config.toml
hidden_size = 224
intermediate_size = 768
vocab_size = 10542
norm_place = "peri"
bias = "none"
tie_word_embeddings = false
extras = ["shifted keys", "gated attention", "value residuals", "capped logits"]
optimizer = "adamw"
beta2 = 0.95
lr_head = 0.00657
schedule = "wsd"
decay_fraction = 0.591
final_lr_fraction = 0.0
batch_tokens = [16384, 32768, 65536]
dataset = "wikipedia_en"
Each number is 128 + 32 x the weight over its row's rms, rounded and kept within 0 to 255. Layers, rows and columns count from 0. The size above them is the row's rms in percent of the matrix's.

# layer 6 attention output (transposed), 320x224, rms 0.09, rows 106-127, columns 0-55
size [ 96 110 120 108  94 109  90  96 100  88  88  86 109 118  96  93 110 110 103 104 100  85]
[[155 126 126 163 134 110 153 152 125 121 150 134 154 142 109 133 133 108 115 136 139 111 120  83 195 135 126 147 111 119 148 145 150 113 123 129  83 152  93  95 113 128 160 132 183 142 190 160 164 141 116 138 168 117 165 112]
 [141 103 105 112 106 120 121 112 148 120 148 120  99 122 156  97 136 118 125 148 136   0 116 148 130 154 131 117 120 120  93 122 109 124 127 149 143 146 133 127 127 144 134 118 153 112  35 127 126 143 129 136  96 137 114 148]
 [ 92 103 128 160  99  68  98 145 161 110 133 104 134 121 138  78 126 141  91 150 170  10 114  80 119 148 160 119 101 116  82 165 106 111 131 124  97 138 112  76 140 110 153 125 126 134 123 141 157 143 141 135  99 118 100 123]
 [104 140 131 108 117 124 123 124 109 137 128 152 128 120 129  98 122  91 129 147 121   0 107 133  90 134 122  91 131 125 138 120 150 132 102 123 113 119 147 114 140 118 124 133 116 155  50 120 106 129 127  95  79 133 113  99]
 [130 125 110  73 140 118 145  93 160 117  49 142 148 189 158 161 146 109 139 101 193 131  71 122 129 119 141 118  92 114 120 103 116 123 110  76 103 113 151  88 109 156  97 173  99 177 104 104 180 163 111 103  72 107  98 201]
 [160  88 120 160 143 144  89 130 157 123 123  98 196 153 124 135 114 149 151 108 104 255 139 141 125 141 125 141 117 163 109 160 139 137 141 131 111 160 137 101 111 151 118 132 170 132 170 125 147 143 128 135 154 136 103 139]
 [128 130 153 139 101 155 133 149 119 100 150  97 139 179  79 108 124  81 156 136  29 129 107 135 171  96 141  79 152 139 167 116 191  82  89 122 139 110 108 189 186  97 138 106 152  98 137 114 172  93 111 163 140 140 137  94]
 [ 82 150 116 144 131 127 101 108 144 128 133 108 144 125 122  31  98 105 131 114  82  32 155 133 146 206 112 103 137 113 177 125 165 145 188 114  84 170 145 146 131  84 114 130 150  79  57  81 156 120 137 138 130 152 148  96]
 [103  25 133 105  91  75 169  98 126 145 111 101 144 142 129 139 186 102 114 156 158 165 122 159 170 196 109 121 126 167 126 144 128 131  70 143 193 145 162 113 109 139 133 135 125 162 123 126 158 172 171 117  61 144 138 158]
 [157 140 110 108 142  81 170 110 133 134 146 176 157 121 138 131 163 163  95 117 191 103 139 112 148 123 112 182 130  66 123 116 138 143  82 132 133 136 144 143 116 124 129 155 138 182  58 113 181 196 113  79  98 116 111 150]
 [108 177 128 132 121 143 115 138 135 112 113 119 155 142 165  82 116 186  90  90 122 164 142 107 126  58 144 161 138 151 127 130  85 119 133 133 118 119 135 148 145 115 113 134 167 104  97 121  93 107  64 175 164 100 159 123]
 [129 169 106 171 133 123 112 182 104 174 157 116 112  69  97  63 113 137 119 160  54 104 119  58 125 175 121  67 142 141 128  83 159 156 157 126 109 178 122  95 122 116 141 119 142 126 145 159  80  94 171 132 126 176 101  71]
 [ 62 106 146 127 146 143 168  93 100 156 118 153 128 111 103 117 148 131 123 125 137 255 108  96 134 158 157 153 151 114 107 137 118 120  92 130 129 153 103 143 123 115 153  97  99 138 113 170 143 153  98 150 128 110 136 171]
 [120 137 126 118 107 139 132 122 125 160  94 116 158 128 146  44 107 169  71 145 128   0 112 112 146 206 133 165 116 121 156 129 138 124  84 124 133 119 114 121 101 117 123 117 141 125  76 147 125 140 103 109 148 134 125 164]
 [117 169 126 132 145 176  85 135 135  70  84 172 110 126 135  79  91 141  77  91 118 183 107  87 146  44 144 142 107 119 126 141 112 115 175 129 107 115 116 174 153  95 119 167 188 161 171 112 127 124  67 131 126 114 153 116]
 [104 114 118 153 133 151 137  68 119 109 134 153 126 123 172 112 172 160  88 110 184  46  91 160 141 121 174 129 118 145 103 121 127 160 125 118 105 138 116 147  92 124 121 141  83 147  83 127 137 138 187  96  40 107 151 134]
 [128 116 145 112 123 119 125 122 104 144  82  88 118 131 175  87 135 132 142 109 146  87 113 140 147 171 134 155 107 144 106 115 107 104 154 107 145 119 153 116 120 104 122 126  80 113 123 149  97 117 113 123  63 125 110 121]
 [ 97  82 150 116 109 120 103 104 118  98 121 115 116 109 117 135 178 133 155 115 115 255 135 136 133 134 116 131 120 150 136 140 124 141 109 132 168 142 124 162 131 136 136 143 137 157 153 118 132 140 134 108  72 118 143 102]
 [175 158 105 139 162 154 123 148 126 136 158 104 164 125 125  88 114 125  82  94 126  43  89 112 115 117 118 114 113  99 136 118 124 141 115 103 103 129 159  99 169 129 113 163 120 171  86 129 120  78 135 183 104 130 139 160]
 [ 99 112 150 101 127  87 160 109 116 113  91 149 104 189 125  83 185 140 139  95  74 214 120 171 100 126 133 101 129 126 211 103 144 125 120 120 119 159 152 191 177 130 138 133  82  96 131 134  90 135 207 160 147 145 119 120]
 [138 147  98 131 186 177 129 192 123 131 178 102 145 106 142 101  66 121 110 116  94  96 142 134 112 104  75 127 136 139 135 118 185 106 152 129  96 156  85 149 131 157 144 133 131 128 141 130 114 105 111 147 163 126 210  95]
 [130 121  93  85 110 163  79 145 144 120 149 115 122  95 109 158  96 168 170  84 125 243 117 148 144  68  98  66 156 130 134  80 117 133 144 120 137 121 182 108 131 187 119 140 154 129 162  93 113  80 132 117 122 134 101 104]]
# layer 6 attention value, 320x224, rms 0.0921, rows 107-127, columns 0-55
size [121 122 117 135 150 107 108 138 126 121 130 122 199 110 113 146 136 148 114 100 124]
[[ 42 118  99  92 123 116 113  85 132 145 134 122 103 130 152 161 126 132  64 147 128 122 147 117 101 168 134 160 144 122 146  97 138 157 128 107 102 171  51 124 129 155 176 152  97 118 101 148 177 138 128 101 163  93 128 130]
 [118  87 131  79 133 191 127 108 123  72 176 154 162 131 107 138 170 191  57  92 131 119 110 140 156 114 157  48 135 148 116  82 136 121 125 121 174 127  82 124  84 153 100 125 170 162 132  87 129 102  92 123 111 141 111 132]
 [138 175 169 189 119  68  96 119 152 103 144 160 211 129 158 117 166 194 126 171  59 116 142 149 165 109 219 127 103 162 139 164 109 145 116 145  86 158  99  54 125 113 136 132 146 135  91  97 151 103  58  97 150 122 122  75]
 [174 114 134 178  87 162 156  79 171 133 194 102 159 135 100 106  85 159 100 116  98 184 114 125 156 172 125 101 145  80 167 140 151 145  91 132 140  74 107  37 119 123 119 109 154 128  96 173 132 156 144 150  92 145 152 123]
 [159 124 144 136 115 139 107 104 146 187  98  74  84 171 187 144 117 114 108 193 155 119 145 138 129 229  93 137  68 121 132 141 133 176  70 165 100 162  93 117 131 129 127 131 124  69 102 143 147 208 170 117 124 129 168 128]
 [ 86  73  98 117 145 141 120 142 122  89 131  69 115 105 110 134 119 177 154 127 115  94  84 139 114 132  67 173  44 192 134  91 100 102 152 123  90 135 174 178  68 120 106 164 125 169 138 134 132 165 114 112 134 139 129 190]
 [ 79  82 104 111 125 142 163 127 165 129  64 144 144 159 130  80 129 119 120 145  89 104 103 103 121  71 143  97 128 158  79 129 129 105 133 144 132  86 113 229  32  92 114 122 137 153  98  99 198  91 156  87 130 116  97 207]
 [142 102 132  87 166 175 173 171 113 148 151 100 136 147 188 164 175  90  73 132  90 147 131 122 124 136  94 109 118 140 115  76 148 118 114 135 135 116  95 116 112 171  95 151 111  78 133  78 149 114 138 125 130 133 128  67]
 [135 134 123 191 111 122 108 118 174 152 120 105 187 137 151  98 138 125  75  98  95 191 134 157 162 177  97 118 160  82 151 175 151 158  82 118 157 128  89  81  97 137 101 129 153 120 123 191 115 171 141 150 118 163 154 139]
 [125 103 136 137  90  74 149 115 130 170 132  99 154 143 119  92 125  63 125 130 165 169  98 104 148 115  73 108 164 155  81 120 116 114 132 105 127 150 133 147 115  83 143 145  93 183 127 167 113 103 144 121 145  85  94  98]
 [ 70  76 102 114 173  73  92 124 114 138 103 163 132 143 178 123 202 108 160 128 149  91 137 110 105  78 158 154 105 166 111 116  84 154 124 154  96 210 151 197 126 157 219 162  86 124 120  54 149 125 111 109 136 131 114 126]
 [ 98  87  47 137 141 149 233 106 125 186 138  73 105 101  78 115 165 141  93  95 131 100 113 117 121 154 106 123 116 117 118 105 131 163 115 160 153 196 102 166  89  80 108 203 113 171 131  64 105 131 132 129 110 150 154  84]
 [106 160 137 153 108 133 135 125  69 120  93 131 198  99 102 102 155 125 109 160 146  93  92 108 125  35 141 109 170 116  84  96 117 115 155 106 177 166 137 145 115 111 107 187 155 145 130 137  98  71  71 147 168 106  63 127]
 [141 160 138 141  99 128  99 113 135 176 193  91 131 132 162 112  93 116 148 144 149 128 114 127 110 118  65 111 136 127 170 154  80 139 147 107 120 151 183 152 125 123 127 146 116 195 116 131 147 129 147 115  70 189 169  95]
 [ 83 136 140 136 141 104 132  80 113 122 178 149  99 158 141 166  62 112 151 166 160 149  98 159 137 135 126 113 155 117 125 142  94 198 125 114 188 115  85 131 108  78 151 163  92 137 119 154 154 130 153  84 124 112 146  41]
 [126 124 128 118 131 119 145 135  73 107 146 157 173 116  50 102 198 159 112  96 147 104 112  92 120  64 132 103 190 135 107  82 130 142 166 140 199 121 145  94  96 135 128 132 120 127 127 178 117  67 107 103 139  87  57 122]
 [169  93 102 114 160 175 197 159 152 150 145 128 128 115 114 120 147  69  63  98  92 131 193 116 107 129 118 110  98 118 164 145 177  87 153 141 175 153 156 169 117 150 156 127 161  96 147  50 123 111  92 221 100 130 155 165]
 [125 116 124 165 152 113 137 119  40 117 142  85 163 121 117 162 149 205 161 108 146 139 126 155 175  94 150 131 156 192 154 152  89 112  99 139 114 123 138 128  82  64 111 139 170 161 111 115 149 146 118  94 136 154  99  90]
 [227 203 118 160 163 116 104 145 141 127  94 139 138 131 123 130  80 115 157 121 144 125 162  79 161 131 147 122 149 147  99 139 115 107 108 128 131  49 169 154 110  98  99 137 157 161 122 164 128 100 156 113 106  69 151  97]
 [122 123 255 122  86 120 139 108 156  55  95 196 157 149 168 140 110 144 113 129 138  94 114 110 118 101 146 126 124 118 150  94 126  99  90  63  93 136 139 196 124 133 143 150 127 108 127  97 144 149 130 109 141  80 104 154]
 [206  84 104 156 129 131 138 125 125 130 158 140 139 107 139 118 112 132 155 100 144 175 129 111 161  96 118 118 144 191 104 184 128 144 135 148 146 135 196 144 102 161 190 172 132 118 133 147 152 160 107 155  75  96 136 118]]
# layer 6 attention query, 320x224, rms 0.0953, rows 128-166, columns 0-55
size [168 142 146 201 174 143 133 131  87 127  93  89  96  92  90  89  93  95  95 102  83  79  82  88 111  94 107  92  75 116 118  81  95  73  83  80  87  81  84]
[[109 182 122  52 154 156 153  63 143 119  64 141 174 164 119 123 125 157 147 119 100  89 189  71 103 113 125 153 175 123 114 114 104 103  97 142 159  90 124 156 137 178 130 129  82 136  61 127 112 168 131  59 132 106 151 141]
 [142 122 162 190 101 131 111 145 126  86 156 151  90  68  90 134  74 107 150 139 136 164  64 136 164 118 116  80 142 146 122 135 194 112 157 142 142 122 133 110 109  79 136 116 181 149 242  93 120  82 150 107  78 130 117 137]
 [153  98 151 187  99 125 113 159 124  97 164 153 105  69 109 132  97 100 145 144 166 185  69 156 161 116 117 109 146 145 114  93 218 116 156 139 128 122 127 114 131 108 143 121 185 165 254 100 116  83 156 107  62 108 114 126]
 [118 154  88 166  83 124 108 135  86 118 178 152 162 161 132 114 143 149 157 129 153 115 123  92 130 109 128 155  69 144 133 167  73 156 153 123  92 114 153  76 162 103 157 114 148 115 146  89 130  80  68 134 209 132 131  87]
 [122 156  67 131 154 100 121  98 103 110 122 164 171 198 117  59 125 132 117 125 136  79 177 112 114 139 146 167 124 115  97 154  94 173  89 137 136 115 140  69 168 133 118 147 100 119  80 133 147 136  70 125 199 125 123 140]
 [169  90 152 205  91 157  80 177  86 142 167 138  45  58 118 170 120 142 144 132 137 177  52 178 156 115 149 118 119 154 150 108 157 142 183 153 115 145 122 121 123  98 122 123 169 136 236 110 139  70 134 143 109 118 115  98]
 [111 163 154  89 131  81 181  74 160 112 110 114 149 182 143 100 132  97 107 118  91  68 178  91 115 154 104  87 105 114 134 180 114 136 134 108 120 164  93 102  98 141 145 111 106 109  24 157 116 199 150 160 136 171 165 107]
 [125 136 106  85 141 124 141  71 138 142  75 126 165 200 146  90 155 130 110 138 100  50 191  99  95 134 121 146 121 107 152 170  63 158  93 133 135 135 121 135 144 143 133 132  66 110  16 157 123 172 123 110 172 149 154 118]
 [128 133 127 185 159  82 160 122  76  99 126 174 163 190 146 102 138 119 131 161 146 118  78 151 177  93 121 150  94  82 160 151 117  86 134 196 135 142 118  88 160 134 173  70 137 103 117 127 136 142 103  98 116 140 149 120]
 [ 83  76 143 142 171 140 149 118 123 173 132  82 118 149 155 140 110 117 155 111 152 122 159  44 150 124  97 104 173 205 130 112 136 195 161 154  82 119 150  98 158 185 114 132 110 139 108 166 111 133 162 140 167  80 130 135]
 [100  39 100 162 133 100 124 170 116 124 162 124 120 182 108 166  80 115 119 136 220 165 180 181 131 129 139 168 144 148 163 112 123 161  84 123 129 160  82 138 162 138  87 141 129 130 116 135 211 144  81 120 166 112  76 127]
 [150 165  95 132 179  75 112 124 101 104 137 157 155 188 129  86 123 126 119 104 153 129 162 187 124 194 104 135  87 104 133 130  81  94 133 157 140 146 144 109 193  87 136  91  89 132  95 173 145 178  78 130 145 184 115 127]
 [139 156 172 135  55 119 118 165 164 146 104 140 132  93 130 152 109 125 151  77 131 122  87 149  53 144 103  54 123 198 140 131 142 175  96 167 139 132 184 184 110 120 145 119 119 158 152 117 120 150 153 155 119 189 149  94]
 [138 200 194 102 118 168 114 137 129 115  98 107 124 124  72 122 144 171 162 214 101 162 160  94 144  70  87  90 122  51 101 150 205 114 146 101 109 131  96 133 102  95 201 141 150  59 147 141 119 167 108 141 105 138 113 104]
 [111  93 154 194 116  95 126 152 124 107 165 130  76 110 164 150 120 106 107 187 146 113 166 133 118 110 137 155 101  72 126 160 160 146  88 104 170 123 134 106 146 138 197 180 244 125 124 173 152 140 115 143 143 143 162  95]
 [145 145  45 124 166 112  86 112 122 155 150 133  97 178 126  51  91 140 136 167 119 119 163 162 191 187 152 159  97  70 166 133 141 139 117 160 125 144 106 137 187  97  96  70 117 136  75 157 218 207 125  72 178 101 116 119]
 [ 46 129  93 165 193  81 120 117 130  86 133 164 171 202 122 111 108 199  72 109 159  88 144 129 187 141 133 108 125  88 171 109 111 116 121 136 128 135 115  27 149 133 149 116 136 145 116 124 145 186  80  64 124  96 126 152]
 [145 174  82  82 106 104 110 134 115  97 115 151 113 107 158  84 157 125 154 100 147 123 159 192 100 159 145  92 171 120 140 164  89 136 133 165 113 176 140  81 135  71 106 129 176 176 112 142 123 186 144 124 141 223 166 153]
 [180 108 113 158 138 142 128 127 136 147 137 151 146 138 162  69 188 198  58 142  81 116 135 107  91 117 101 168  95 105 120  91  73  97 108 120 134 156 124 129  89 128  97 158 128 155  91 161 179 139  92  89 164 107 169 129]
 [157 118 102 118  91 171  93 111 169 164 102 115 130 104 136  57 167 133 162 148 139 133  96 123 146 181  81 134 103 204 155 159 115  90 119 192 130 167 205  79 128  60  86  99 142 131 118 118 170 173 201 124 139 129  71 150]
 [ 54 147 112 148 119  44  89 157 101  50 156 166 148 182  96 181 114 123  83 116 128 111 155 129  94  49 129 121 109  77 107 140 126 147 119 109 157 114 149  72 109  87 208 177 147  90 146 130 110  96  93 181 116 139 124 112]
 [140 104  85  71 150 154 118  69  77 124 152 128 157 181 125 119 132 199  86 140 185 152 159 120 127 173 107 174  96  89 149 154  90 161  95 153 156 168  95 106 155  65 128 120  95 116  58  88 165 165 108 101 172 140 143 128]
 [103 126 136 149 197 118 128 162  95 138 119 125  94 127  74 134  61 143 173 127 171 135 170 179 133 163 146 100 152 173 168 130 165 133 111 164 157 116 132  88 175 107 153 129  95 143 151 108 154 140 168 148 102 141 123 136]
 [ 79 139 139 159 130 109 104 105 105 148 126 127 121 157 117 221  95 116 144 102 141 125 140 167 164  79 171 172 154  63  97  88 161 198 119 102 111  85  91 170 150 104 168 146 150 116 159 128 152 159 123 135 140 122 172 112]
 [172 154 166 129 107 107 113 198 153  92 135 121 148  85 165 186 147 135 119  87  91 116 129 179  57 136 134  91  90 137 130 133 128 116 172 138 123 151 165 150 130 129 135 121 109 110 138 133 142 127 153 172  87 124 151 147]
 [172 168 107  94 138 123  64  94  90 156 162 139 191  75 155 128 144 179  99 122  93 123 183 123  93 138  82 164 150 113  66 109 137 134  98 144 125 135 168 171 194 126 102 122 143  60  85 180 151 129 124 175 132 107 149 153]
 [130 170 135  95  97 121 103 130 125 126  75 108 147 128 146 141 104 137 140 110  88  87 105 163 140 110 123 114 122  71 101 104 171 166 139 116 103 159 166 251 171 162 136  48 145 122 164 161 115 125 146  99 123 118 135  88]
 [106  99 173 109 181 107 157 126 133 116  82 163 129 134  98 157 142 100 132 135 140 111 130 120  91 102 135 126 183 152  97 128 161 146 109  82 190  84 114  74 120 133 173 112 136 139 141 111 110 101 147 124  88  89 111 137]
 [ 77 165 126 105 155 101 106 151 165  78 167 175 110 123 113 202  70  72 125 124 131 143 179 125 152  78 184 153 158  64 108 111 163  87 107 126 177  86 123 168 113 141 126 119 158 146 138  70 143 163 138 128 158  84 130  99]
 [160 159 156 128 149 155  91 105 106 156 112 124 172 175 148  94 205 177 149 131  85 121 119 110 131 127 123 142  84 116 134 134  70 148 101 115 117 132  40 105 111 103 112 187 108  99  51 145 111 148 130 132 108 164 164 145]
 [134  94 136 157  93 155 176 155 169 136 112 137 119  76 125 122 118 112 163  77 134 187  94 145 134 103 172 120 128 157 128 103 140 127 176  85 121 105 145 139 124 166  92 104 156 117 200 128  92 125 163 139  91 112 166 147]
 [158 149 182 109  88 139 111 168 132 115 135 108 122 101 151 202 175  81 101 141  99 179 114 101 137  63 140 138 131 124 147 136 112 118 184 172 136 132 134 156  76 124 137 144 124 125 179 126 120 113 130 192  99 131  96 106]
 [149 152  68 118 176 125 173  42 123 173  75 106 132 194 101 118 176 138 126 123  97  37 112 144 131  96 146 139 136  91  65 101 218 142 137 109 159 131  89 178 166 131 123 115  73 172 100 139 145 118 164 127 145 103 144 172]
 [ 98  92 123 142 120 138 137 104 186 104 142  84 106 120 139 149  87 111 155  71 177 207  99  97 205 148 149 115  82 135 116 145 176 217 149 122 146 125  90 172 112  95 128 120  94 157 139 101 142 107 188 126 110  90 169 126]
 [110 116 135  91 105 102  81 144 140 155 111 154 162 177 128 104  80 107 105 170 142  64 147 171 144 173 155  99 140 133 100 113 152  70 134 176 152 136 157 157  84 111 162 182 128 188 149 142 125 130 116 163 159 124  76 146]
 [ 52 126 117 116 149  96 132 117  59  80  86 127 105  80 112 133 116 168 224  90 125 138 105 137 130  87 146 125 111 195 111 124 137 159 136 138 143  70 104 114 160 103 109 170 159 168 125 179 140 146 106 114 104  92 165 123]
 [154  78 143 192 230  93 182  96 135  71 110 136 164 136  80  74  74  83 128 153 127 115 140 156 125 110 163 120 107 102 126 115 216 159 118  91 141 116 119  82 125 139  95 135 152 119 145 132 137  88 136 146 147 102 122 157]
 [141 145  79  86  86 159 173 157 106 143  93  95 110 137 123 139  74  80 106 186 132 120 132  76 135 127 154 180 107 163 207  83 218 126 165  92 105 132 179 153 158 122 128 189  96 128 115  86  96 136 171 129 118 239 110 168]
 [ 97 114 175 177 163 149 170  89 134 142 112 169  74  67 113 133 169 128  61 112 136  85 124 120  96 134 149 120 150 122  84 104  86 148 139 221 137  85  96 154 121 187 108 111 125 152 135 143 117 149 109 117 102 121 144 128]]
# layer 6 attention key, 320x224, rms 0.0904, rows 128-165, columns 0-55
size [165 146 180 145 129 134 135 116 121 134 116  88 104  97  80  88 107 116  97  90 140  81  83 114 115  96 105 129  98  81  90 109  80  91  80  89  82  86]
[[174 121 134 159  96 111 122 159 135 108 134 134 173 138 127 150 114 142 158 147 106 134  80 134 154 143 181  77 115 113 115 159 122 125  94 136 134 196 183 132 108  28 150 147 160 204 147 126  99 137 142 130 131 172  98  83]
 [173 127 141 174 157 110 120 179 188 152 138 151 126 135 151 133 131 129 182  40  74 177 103 132 162 138 192 134  78 141 171 119 142  88 114 182  71 137 142 141  98 118 193 161 112 131 115 182 107 171 172 103  88  94 130 101]
 [176 119 164 124  62 129 182 144 108 166 131 129 117 155  98 107 110 135 127  97 126 147  97 138  97 127  87 131 124 146 141 134 146 124 168 174 179 172 141  56 166 105 146 125 122 176 149 135 115  91 115 137 110 135 155  98]
 [121  69 175 167 118 128 189 170 158 132 176 122 143 133 132 212 102 121 149 112 100 187  83 125 151  79  96 101 164 160 160 160 146 121 179 169 124 148 197 144 105 107 169 155 160 187 190 143  59 116  92 113 161 133 139 113]
 [122 171 113  88 138  86 134 144 148 107 109 107 124 105 137 111 104 138 150  88  92 152 152  81 133 185  99 126 137 138 139 116 154 125 190  79 109  97  98 117 111 213 101  64 109 112 143 157 144 146 107 169  60 168 128 147]
 [ 56 147 153 168 159 104  85  91 112 113 106 139 124  92 118 112 117 105 176  85  90 144 134  99  50 188 114 154 119 127 154  77 145 140 165 128 112 116  38 103 116 196 126 142 184 136 159 127 103 130 146 136 149 122 123 148]
 [106 126 150 124 104 105 114 101 129 110 144 153 125 106 140 146 113  73 150  81 140 153 117 140 111  85 160  96 196 173 170 136 153 156 175 122 117 130 104 147 117 153 130  80 147 154 210  93 102 120 176 148 134  93 171 131]
 [164 105 153 152 137  92 140 121 148 119 168 126 170 105 112 216 121  95 169 117  79 142 132 121  88 118 109  84 187 177 137 130 134 157 156 133 152 134 120 151 146 169 131 104 180 189 198 109  84  79 142 135 117  92  95 111]
 [138 157  94  47 136 125 155 141 152  70 101 125 171 109 149 131 148 105 100 131 144 130 149  42 164 184 136  82 172  75  90 125 155 135 142 102 152 100 122 130 102 160  73 123  97 119  81 152 171 157 128 168  79 134 116 155]
 [170  62 104 145 121  80  89  78 171 149 182 117 135 119 105 109 137  90 133 158 108 129 152 143 120 128 131 179 119 112 122  99 123 147 138 108 153 120 119 193 153 133 156 126 138 199 163 151 108 156 134 133 141 127 104  98]
 [146  77 182 153 133  91 123 136 177 123 141 120 111 108 109 236  92 134 227 101  83 139  82 149 127 139 126 115 122 135 152 138 182 128 161 146 160 158 175 106 129 149 131 179 148 165 157 115  70 126 143 138 112  94  88 101]
 [166  99 143  24  95 111 170 155 168 163 174 129 132 141 132 161 139  86 118 169  78 145 145  60 156 132 111 119 147 161 123 151  97  94 111 158  84 108  96 195  91 113 123 147 149 159 104 163 174  72 194 171 130  93 100 116]
 [118  83 179 122  96 152 121 116 156 108 100 114 148 106 186  87  37  75 105 137 158 175  98 126 193 135  97 160 161 115 138 136 106 130  97 104  96  90 114 136 115 127 109 149 110 132 146 127 107  85 126 138 146 115 185 133]
 [139 153  86 188 153 102  92 118 100  87 141 127 162 125 147  79 143 120 171 123  67 136 128 169  64 146 139  87  91 108 152  50 128  94 106 110 170 155 121 150 120 192  88 142 150 143 133 140 100 170 124 125 101 162 110 129]
 [214 107 236  38 156 124 144 102 132 103 136  95 128 142 172 150 174 151 155 109 117 146 127 116 150 153 131 181 105 111  85 168 112 141 106 155  91 132 118 144 126 161  99 140 129 112 119 189 202 111 142 139 115  93 119 106]
 [173 128 154  83  91  75 159 180 146 153 139 151 120 128 116 183 126  73 204 135  53 137 144  97 141 147 127 126 166 120 123 136 160  53 131 140 114 129 157 176  81 123 170 166 115 171  91 163 164 137 211 190 119 159  96  91]
 [153 102 152  41  90 102 179 129 100 145 198 149 155 155 159 148 115 114 132 178 112 201 133  46 123 142  93 145 118 103  96 120 109  83 173 172 107 128 144 152 122  78  98  78  96 160 128  87 155  79 134 153 169  96 109 147]
 [169 140 178 147 169 110 107 145 150 136  98 125 193 186  96 135 127 152 126 107  92 154 175 106 152 134 119 126 157 114  74  90 165  77 117 101 123  75 102 184  81 105 129  72 144 133 105 151 119 101 109 162 155 119 134 127]
 [134 164 188 147 126 104 149 141 109 141 172 117  80 177 139 159  74 144  82 160 101  99 133  88 122 186 150 143 167  87 187 118 114 116 105 123  86 117 118  61 108  38 156 156 127 152  67 199 137 145 112 150 165  80 143 120]
 [ 92 119  61 124 101 154 137  98 137 116  89 155 148 102 173 114  67 125 123 175 156 165 135 141 152  89  90  66 156 178 151 104 105 176 143  92 169 110 113 129 204 175 101  83 117 137 144 111  97 106 112 132 142 161 178 109]
 [143 163  91 107 106 129 161 192 120 123 137  73 117  92 109 137 157 112 171 104 116 137 112 108  97 141 135  62 144 104 147 103 173 117 162 121 142 135 126 129 103 156 117 152 140 143 132 159 106 144 132 164  52 161 106 164]
 [184 141 153  58  94 130 159 162 157 184 153 133  85 165 133 108 132 104 156 142  29 132 153 107 110 140 104 135 136 144 107 138 169 114 149 169 111 154 124 113 114  87 199 110 139 154  85 183 153 146 163 125 165 114  92 111]
 [113 107 125 144 127 133 174  96 112 149 169 163 164 138 123 115  78 157 147 183 148 126 115 144 150 131  98 132 120 125 129 126 122 122 146  55 149 157 125 181 162 140  88 165 127 106 159  90  72 190  62 148 163 117  41 150]
 [190 160 151  82 156 107 144 184 119 130 139  97 155 107 103 144 121 159 178  69  85 195 152 139 157 117 112 102 136 153  93 142 215  87 186 170  81 104 170 148 122 125 159 147 154 114 187  99  84 154 137 135  71 152  90  71]
 [148 171 166 158 137 111  92 162 135 135 175 206 117 138  55 167  89 138  95 138 112 114 172 131 139 172  81 138 199 106 132  63 167 141  45 133  93 143  93 135 125 162 157 138 182  86 125 125 138 115  96 187 107 121 123 107]
 [111 140 136 114 118 131 129 121 203 140 139 135  39 100 138 152  93  54 203 147 110 132 136 191  98 145 109  89  94 136 198 144 178 182 109 128  67 170 155  94 140 141 154 157 105 162 116 157 120 159 182 114 135 119 130 137]
 [ 82  81  77 135  99 185 158 141 169  95  59 123 105  64 166 143 166 109 123 132 150  97 111 129 107 102 183 126 128  76  73 101 180 125 121 117 150 125 116 145 133 132  85 124  81 103 127  69 178 178 112 128 152 155 185 135]
 [124 111 119 146 124 179 123 112 117 113  92 145 130 106 131 164 134 150  78 133 139 133  62 146 121 153 145  66 134  83  78 110 162  83 142  65  82 121 131 186 136 101 111 111 177 145 161  94 115 116 140 125 154  89 137 164]
 [121 118 130 131 194  86  58 122 120 127 120 154 204 137 130 116 102 147 102 108 123 133 115 105 147 180 106 113 136 165  82  98 176  88 138 110 117 167 200 172 107 163  92 133 113 104 138 134 135  58 147 154 118  74  63 133]
 [135 192 103 153 118 142 171 138 148 157 108  70 100 182  88  78 164  98 132 138 120 143 106 115 129  96 135  64 132 116 116 157 155 113 146 111 136 104 151  99 131  48 176 101 183 180 119 175 135  91 131 103 131 200 116 139]
 [ 73 124 117 165 157 127  93 135 120 112 136 124 135 135 124  99 128 155  73 110 204 141 110 150 138 113 128 135 148 132 128  87  96 147 171  88 139 133 163 148 129 114  92 138 133  80 206 131  77 148 163 147 127 116 116 124]
 [109 149 117 116 124 152 103 168  97  90  95 102 177 110 116 102 124 113 123 125 149  60 107 175 112 140 113  96  77 125 142 117 162 124 129 105 135 131 147 194 115 149 111 144 169 109 169  89  65 192 113 188  96 130 173 113]
 [113 121  80 131 138 120 140 141 168 151  68  74 118  93  49 115 180 153 135 101 149 164 113 191 138 119 178 110 124 113 122 120 168 116 138 139  92 119 126 116 129 110 162  50 115 122 165  78 103 130 164 184  84 178 166 194]
 [113 163 213  75 124 194  91 101 131 110 123 127  73 121 105 146 110 121 182 116 102  53 122  55 123 135 175 161 194  99 126  76 130 168 131  88 170 138 127 161 106 142 165 171  89 122  88 150 182  66 190 142 151 115 171 137]
 [120 109 132 152 203 148 101 149  95 194 133  59 151 119 125 100 102 125 113 121 100 113  92  85 161 169 110 147  71 194 136 124 173  85 205  97 121  78 128 117 114 154 165 157 147 164 140 120  71 126 123 123 124 185 126 132]
 [138 116 133 143 169  86 130 122 125 183 108 134 182 144 103 209 101 107 138 130 128  75 169 168 101  81 118 148 134 125 142 199 152 112 140 134 145  75 150 124  92  80 177 149 107 150 189  80 100  53 164 135 144 131 129 121]
 [128 122  99 114 153 114 147 140  91  76 181 159 119 171  97 106  78  69  88 138 111 161 165 135 183 122 102 171 129 103 144 141 121 173 105 111 133 116 124  81 100 114 160 140 115  71 124 123 113 120  56 170 129  90 132 159]
 [ 91 152 122 167 149 146 111 140 100 130 158 146 154 151 143  75 151  96 136 170 124 121 127  60 157 167 136 128 152 139 116 157 157 116 142 135 106 144  99  88 144 144 117 165  89 167  94 167 183 101 165 128 125 163 138  64]]